Part of a small language model's weights.
Training: a variant of Adam for these matrices, 241M tokens, 3675 steps.
Each number is 128 + 24 x the weight over its row's rms, rounded and kept within 0 to 255. Layers, rows and columns count from 0. The size above them is the row's rms in percent of the matrix's.

# layer 11 attention output (transposed), 256x256, rms 0.0904, rows 47-55,110-119,174-183,238-247, columns 192-255
size [ 91 110 106 112 113 105 104 110 118  95  85 104  99 110  98  94  87 102 105  99 104  88  99 108 102 108 103  87  93 103  89  96  87  99  92  98  92  98  97]
[[201 172 136 124 122 108 117 148 155 139 134 107  79  71 131 161 101  86 112 121 147 155 146  75 123 147 154 130 122 124 130 151 153 134 135 159 131 156 155 114  94 141 123 163  90 137 108 136 123 106  96 101 198 110 152 101 157 118  98 121 145 139 130 170]
 [132  97 118 127 160 163 125 127 107 170  94 120  94 123 121 116  96 125 108 182 168 121 204 112 132 173 151 156 123 125 153 130 183 141 141 101 137 112 157 143 120 114  88 146 110 127 117 111 143 111 161 101 109 163 141 129  94 129 134 165 155 113 156 114]
 [105  84  74 116 172 118 145 138 126 151 136 135 103 143 164 152  94 118  84 125  87 135 160 149 156 120 131 163 137 117  96 126 148 122 164 101 168 155  89 114 119 148 133 140 131 149 108 162 139  99 119  69 122 161 101 109  96 113 125 125 127 132 122 144]
 [ 76 140 105 119 130 133 110 102 134 101 103 160 152 137 186 147 191 133 132 142 143 193 154 107 107 118 127 102 107 118 107 120 116 104 151 140 132 146 102 125 112 128 163  78 130 134 119 140 106 159 126  65 127 102 107 134  80 135 123  85 104 127 150 103]
 [123 147 111 148 141 156 102 159  84 156 154  69 131 122  94 110 122 135 140 149 108 104 114 138 144 168 155 142 124 127 119 158 154 132 140 171 114 149 144 150 102 131  90  80 120 122 150  92 181 166 178 125 123 125 102 147  93 126 105 117 111 135 130 108]
 [141 161 143 151  83 136 111 173 152 155 111 104 149 150 145 136 151 119 143 135  92 140 113 105 110 160 113 133  99 112 158 156 143 127 124  97  89 113 117 126 111 124 108 177 121 147 131 189 153  86 147 108 135 125 127 109 124 111  98 130 114 105 118 133]
 [125 138  87 137 114 106 121 110  96  74 138 157  95 111 137 125 176 179 163 114 113 160 131 169 116  92 102 148 122 147 111 154 110 126 139  88 112 160 127 117 114 164 138 101 155 131 113 126 164 117 184 140 170 109 114 144 140 133 130 160 111 114 122 172]
 [133 129 118 146 124 118  97 137 117 116 104 156 122 116 162 159 114 111 100 124  95  88  99 109 112 104 103 135 130 126 131  78  93 142 157 112 131 130 139 107 164 140 149 133  99 165 162 140 147 107  99 121 162 106 152 103 164 153  82 115 125  76 112  77]
 [157 134 122  58 128 113 133 106 140  93 112 143 159 154 111 139  76 126  80 103 145 123 151 144 173 150 138 178  66 138 163  91 130 147 110 112 147 157 106 130 129 122 122 163 105 110 135  95 114 173 112 123 129 136 124 110 152 150 150 183 145  80 113 144]
 [108 115 111 124  97 160 102 126  88 178 118  79 164 149 106 141  27 142 165 145 115 104 145 124 134 132 164 116 119 115  83  95 128 115 120  98 158 133  88 146 144 125 160 106 148 128 142 139 126 113 148  94  98 104 120 122 112 152 140 107 152 146 182 109]
 [159 113 153 125 153 105 135 115 158 143 123 140  80 113 125 146 116 108 119 120 133 140 158 111 129 147  73 131 139 140 177 164 166 129 129 126 119 160 157 156 103 148 114 143  63 154 127 116 136 108 107  79 186  96 126 114 164 112 129 118 128 121 123 123]
 [134 116 130 125 137 136 109 106  95 186 112 144  99 115 101 112  81 112 113 144 157 136 187  86 126 147 126 124 133 101 116 104 170 129  98 125 116 141 167  97 153 103 112 123  90 116 154 111 110 137 160  95 132 155 127 118  86 109 130 154 164 107 164 121]
 [160 145  92 121 173 137 144 146 128 127 102 139 101 124 196 156  89 138 132 118  74 145 150 108 134 124 132 117 125 132  88 133 122 126 131  86 180 150 140 129 127 176 134 172  96 140 104 134 135 111 136  75 111 133 103 173 108 121 122 128 174 102 139 138]
 [119 113 113 117 127 136 148 115 133 116 117 159 108 129 127 140 165 160 136 117  93 163 180 107 138 101 118 101 112 120 120  97 128 127 161 139 103 142 120 113 154 121 190  91 135 170 124 129 106 137 102  82 128  87 122 142  89 126 138 142 127 124 139  98]
 [ 94 143  93 130 127 156 101 142  99 152 114  96 114 139  89 115 105 129 123 123 112  89 113 102 112 142 129 120 137 124 108 170 191 148 146 156 107 109 130 146 123 128  88  77 110  98 136 105 167 182 172 131 122 156 122 126  86 136  93 117 118 120 105 116]
 [144 145 150 169 116  97 114 145 129 141 118 143 146 181 157 151 139 117 142 131  94 128 119  46 140 159 120 125 124 118 188 131 124  94 124 122  90 125 101 122 133 120 114 166 130 165 144 173 136  60 140 102 139 110 141 114 133 105 103  98 105 132 138 138]
 [ 91 126 144 112 115 107 110 152 101  81 147 136 114  80 125 112 206 159 157 118 152 141 125 143 127 122 133 141 111 141 107 161  87 133 147 102 140 175 118 163 154 161 139 115 122 128 113 155 158 145 140 146 152 116  98 148 139 112 153 137 121 116 149 179]
 [116 147 123 135 138 120  96 150 146 149 116 131 119  86 158 138 136 106 121 135 122 129  74 174 134 124 140 147 103 125 106 114  87 154 143 137 152  98 144  87 165 168 142 147 148 147 154 154 134 100 100 124 108 140 167 108 120  98 106 143 121 109  93  86]
 [183 148 117  77 130  74 133 118 141 110 135 125 143 184  94 129  87 113 115 122 129 136 174 130 195 136 154 125 120 149 153  92 163 139 162 123 167 159 109 138 102 132 147 135 100 130 136 128 127 174 139 149 128 127 119 101 164 157 120 172 161 106 121 146]
 [ 95 116 121 153 127 130 150 141 116 127 151 119 150 147 126 144  50 128 144 109 152 157  82 180 131 127 148 173  89 134 107 102 146  98  91 127 105 110  86 158 107 106  90  91 162 112 160 165  95  84  99 110 138 152 101  65 147 109 137 101 126 136 148 105]
 [163 150 103 133 138 136 117 141 146 129 138 124  21 154 129 133 105 121 120 132 159 195 125 125 147 153 128 145 116 153 109 128 157 119 124 129 136 155 118 117 122  91 126  98 113 114 113 165 142 124  99 130 161 129 144 122 153 106  95 149 149 115 116 133]
 [145 110 141 134  89 139 120 162  92 121 117 150 121 129  69 152 126 112 160 138 128 104 151 122 152 138 136 157 147 126 128 141 109 148 140  80  94 159 134  96 133  87 117 142 154 163 130 126 126  97 145 115 180 140 112  93 104 102 141 164 132 127 193 102]
 [129  99 158  87 145 131 133 108  92 116 138  87  79  94 106 146 188 139 143 149 167  82 153 120 159 137 114 142 112 131 119 115 158 131 148  85 151 146 157  89 131 130 141 150 119 130 104 120 158 128 145 106 142 106 107 118 106 144 117 122 136 128 124 160]
 [124 140 112 118 102 126  99 162 142 183 161 166 139 120 161 115 156 126 118 137 126 139 153  73 122 150 159 108 108 132 139 139 128 118 153 163 151 155  99 154 131 166 146  83  79 146 152 141 100 158  78 130 124 126 132 163 106 149 122 115  99 173 114 134]
 [149 159  74 121 105 130 122 138 159 131 140  82 113 118 110 152 128 109 111 138 151 145 117 168 143 129 133 124 138  95 125 151 135 120 139 116 148 143 192 154 101 137 127 126 136 141 147 160 120 156  91 139 109 129  97 165 157 168  79 108 156 101 114 126]
 [115  84 148 130 106 137 148 133 157 151 145 176 191 146 100 167 202 183 156 129 112 114 150 124 127 198 119 143 170 134 138 153 131 117 127 119  74 107 114 129 133 129 101 151 137 140 153 145 117 113 144 120 157 185 122 107 153 117 123 117 133 142 149 144]
 [127 177 103 104 119 110 161 110 101 122 132 152 125 134 121 102  83 144 139 110 125 158  90 153 119 113 131 156  95 144 158 120 123 160  84 101  88  98 130 118 103 126 117 102 134 131 109 136 123 120 165 114 121 141 146 114 136 104 124 128  98 140 112 115]
 [ 91 194  91 128 120 165 180 139  92 136 166 100 158 136 128 135 100 106 127 120 162 139 112 112 143 148 155 163  62 127 149 100 116  96 128 166 139 106 149 136 158 103 146 106  82 136 142 117 132 130 111  85 107 105 156 142 135 103 124 137 116 122  83 107]
 [153 127 115 164 133 124 164 117 155 124 151 186 179 149 149 116 127 138 116 123 116 115 143 161 138 129 110  78 107 101 123 123 115 137 123 106  86 137 140 148 101 118 111 172 130  84 175 148  76  89 175 135 105 142 118 110 153 141 180 139 146 146 132 132]
 [108 120 108 122 113 182 106 135  94 156 136 106 186 159  97 138 135 142 143 127 125 143  93 148 130 194 114 149 148 141 100 120 129 132 149 143 130 115 116 142 123 133 146 112 150 105 121 159 120  87 160 116  82 158 122 109 102 103 121  92 163 144 159 134]
 [167 116 122 142 130 131 131 134 145 138 124 110  60 112 129 145 110  80 139  98 130 147 129 122 146 196 123 120 118 125 138 179 164 111 106 167 108 120 145 115 123 129 114 143  86 115 112 132 116 122 118 115 149 105 151 103 173  96 103 127 133 112 109 144]
 [121  89 139 110 144 184  84 108 109 181 125 158  87 111 119 102  79 136 134 160 134  87 156 100 113 147 139 138 148 121 142 134 142 126 126 130 127 116 160 127 161 106  92 151  91 135 100 122 134 138 185  99 142 159 136 119  78 100 159 150 155 141 141 125]
 [129 120  71  91 198 122 138 119  76 148 149 126  92 127 170 141  91 156 124 150  75 125 123 111 127 131 126 148 122 133  88 108 146 167 175 110 152 136 112 107 145 116 140 134 128 159  92 188 144 115 138  87 116 149 106 107 119  93 146 153 114 110 121 123]
 [102 127  99 108 105 149 128 122 151 132 130 154 137 134 175 126 168 141 105 120 137 171 153 117 152 123 148 138  94  92 112 140 112 101 135 158 143 121 103  92 135 121 160  61 129 128 125 115 131 148 114  88 143  96 127 137  86 125 136 119 139 134 117  96]
 [112 124 103 118 156 151 136 107  66 137 143  84 135 115 108 128 133 133 130 134 102  84 119 140 117 171 131 109 135  89 140 181 156 139 125 169 116 130 125 137  84 122 106  91 116 140 143 102 148 163 180 124 125 127 110 117 120 137  96 111  98 133 100 124]
 [141 111 125 162 128  73 116 171 178 153 127 119 166 174 158 145 213 127 143 124 125 147 112 110 121 156 111 137  83 136 150 168 129 129 142 104 118 118  94 124 127 152  82 172 125 147 141 167 154 100 111 125 106 128 154 134 162  95  98 131 123 116 159 120]
 [116 185  85 120 115 111 107 124  57  95 148 173 116 135 124 140 123 167 130 125 132 171 113 144 102 152 134 143 104 160 122 153 110 157 140 100 117 118 111 122 146 134 145 103 154 119 112 149 133 130 156 137 165 135 122 124 127 138 130 153  95 126 118 124]
 [142 167 114 130 134 133 124 114  97 135 134 156 106 113 137 143  74 110 107 129 127  89  91 111 121 112 139 131 129 149 138  91 107 127 156 113 168 102 140  95 160 134 162 122 136 139 147 140 105 106 113 102 154 107 151  92 132 117 110 128 142 104  84  90]
 [134 149 107  79 115 102 156 138 139 105 131 130 149 171 135 129  84 109  66  90 143 128 153 120 160  99 141 160  86 145 128  82 147 125 149  82 146 152 103 121 128 151 148 151  99 123 139 108 107 148  95 111 121  92 133 129 117 177 126 180 124  96 121 133]]
# layer 11 attention value, 64x256, rms 0.0868, rows 47-56, columns 192-255
size [ 93 101  96 104 102  98  94 105  99 101]
[[103 101 154 128 142 173 143 127  96 150 144 144 118 141 169 119 130 145 129 126 141 129  76 138 113 144 139 127  95 131 135  99  85 117 164 123 102 158 105  86 172 140 132 148 150 125 154 155 108 149 108 168 122 143 111 135 112 108 149 150  90  95 139 112]
 [164 104 156 126 120 133 104 148 152 154 141 149 118  96 123 147 133  93 156 123 132 156 113 158 103 108 121 114 129 113 143 138 155 122 146  87 129 137 127 152 150 138 152 136 113  84 107 146  96 136 162 139 107 110 123 131 163 166 132 103 126 115 132 117]
 [141 118 145 186 130 135 118 110 154 114 114 142 129  96 128  96 129 119 168 111 158 138 119 127 101 120 114 127 175 140 148 148 158 122 146 117  93 109 149 148 118 134 100  92 101 103 174 131  84 154 135 143  95 138 120 103 112 135 134 134  70 158 127 124]
 [118 115 133 125 132 126 117  93 104 131 129 141 130 129 125 144 125 129  88 162 154 101 104 123 129 122 124 119  96 167 141 129 181 136 115 146 172 105 139 113 114 129 115 130 156  91 134 136 133 104 108  79 159 135 128 117 107 108 161 133 121 143 132 137]
 [145 118 147 126 151  99 171 132 125 107 114 155 123  89 137 169 136 139 115 144 110 174 114 182 135 139  88 160 130  96 150  73  88 129 174 134 153 131  95 120 141 106 151 130 107 147 128 110 103 114  92 120 132 179 143 143 161 132 187  63 120 127 128 142]
 [116 113  35 116 142 133 164 134 131 103 116 119 146 133  98 130 149 106 143  77 111 107 102 187 110 137 107 113  80 128  97 119 128 110  72 148 108 119 147 116 103 116 157 119 132 106  81  90 125 111 107 164 106 106  99 140 133 189 144 152  97 126 131 110]
 [155 113 152 119 119 131  92  90 146 149  79 127 120 146 147 108 125 141 116 136 130 195 128  76 113 121 138 136 151 127 106 119 167 134 111 129 130 100 117 157 103  60 105 121 140 140 140 126 127 134 129 124 121 109 144 126 153 182  84 114  91 112 117 129]
 [123  97 144  73 142 118 156 145 133 101 146 148 133 149 150 135 121 127 183 155 142 125 152 108 133 107 157 112 146 114 132 138 176 115  82 124 127 132 138 129 108  92 125 126 137 133 115 108 132 104 139 139 132  77 139 112 112  88 169 119 153 106 147 104]
 [135 125 101 167 109 148 126 188 144 144 146 141 162  97 158  71 119 159 129 138 121 137 119 116 107  85 104 119 121 120  99 136 114 129 112 143 139  79 101 126 102  99 160  99 194 130 111 103 130 124 162 144 165 158 171 126 149 124 148 116 134 147 123 136]
 [147 122 115  79 133 109 109  94 127 146 119 131 141 112 114 120 135 101 103 137 102  99 160  96 152 138 126 164  95  81 113  87 140 122  89 109 105 136  96 100 106 120 138 119 104 161 141 115 123  96  94 182 122 112 164 130 136 156 106 149 176 124 119 138]]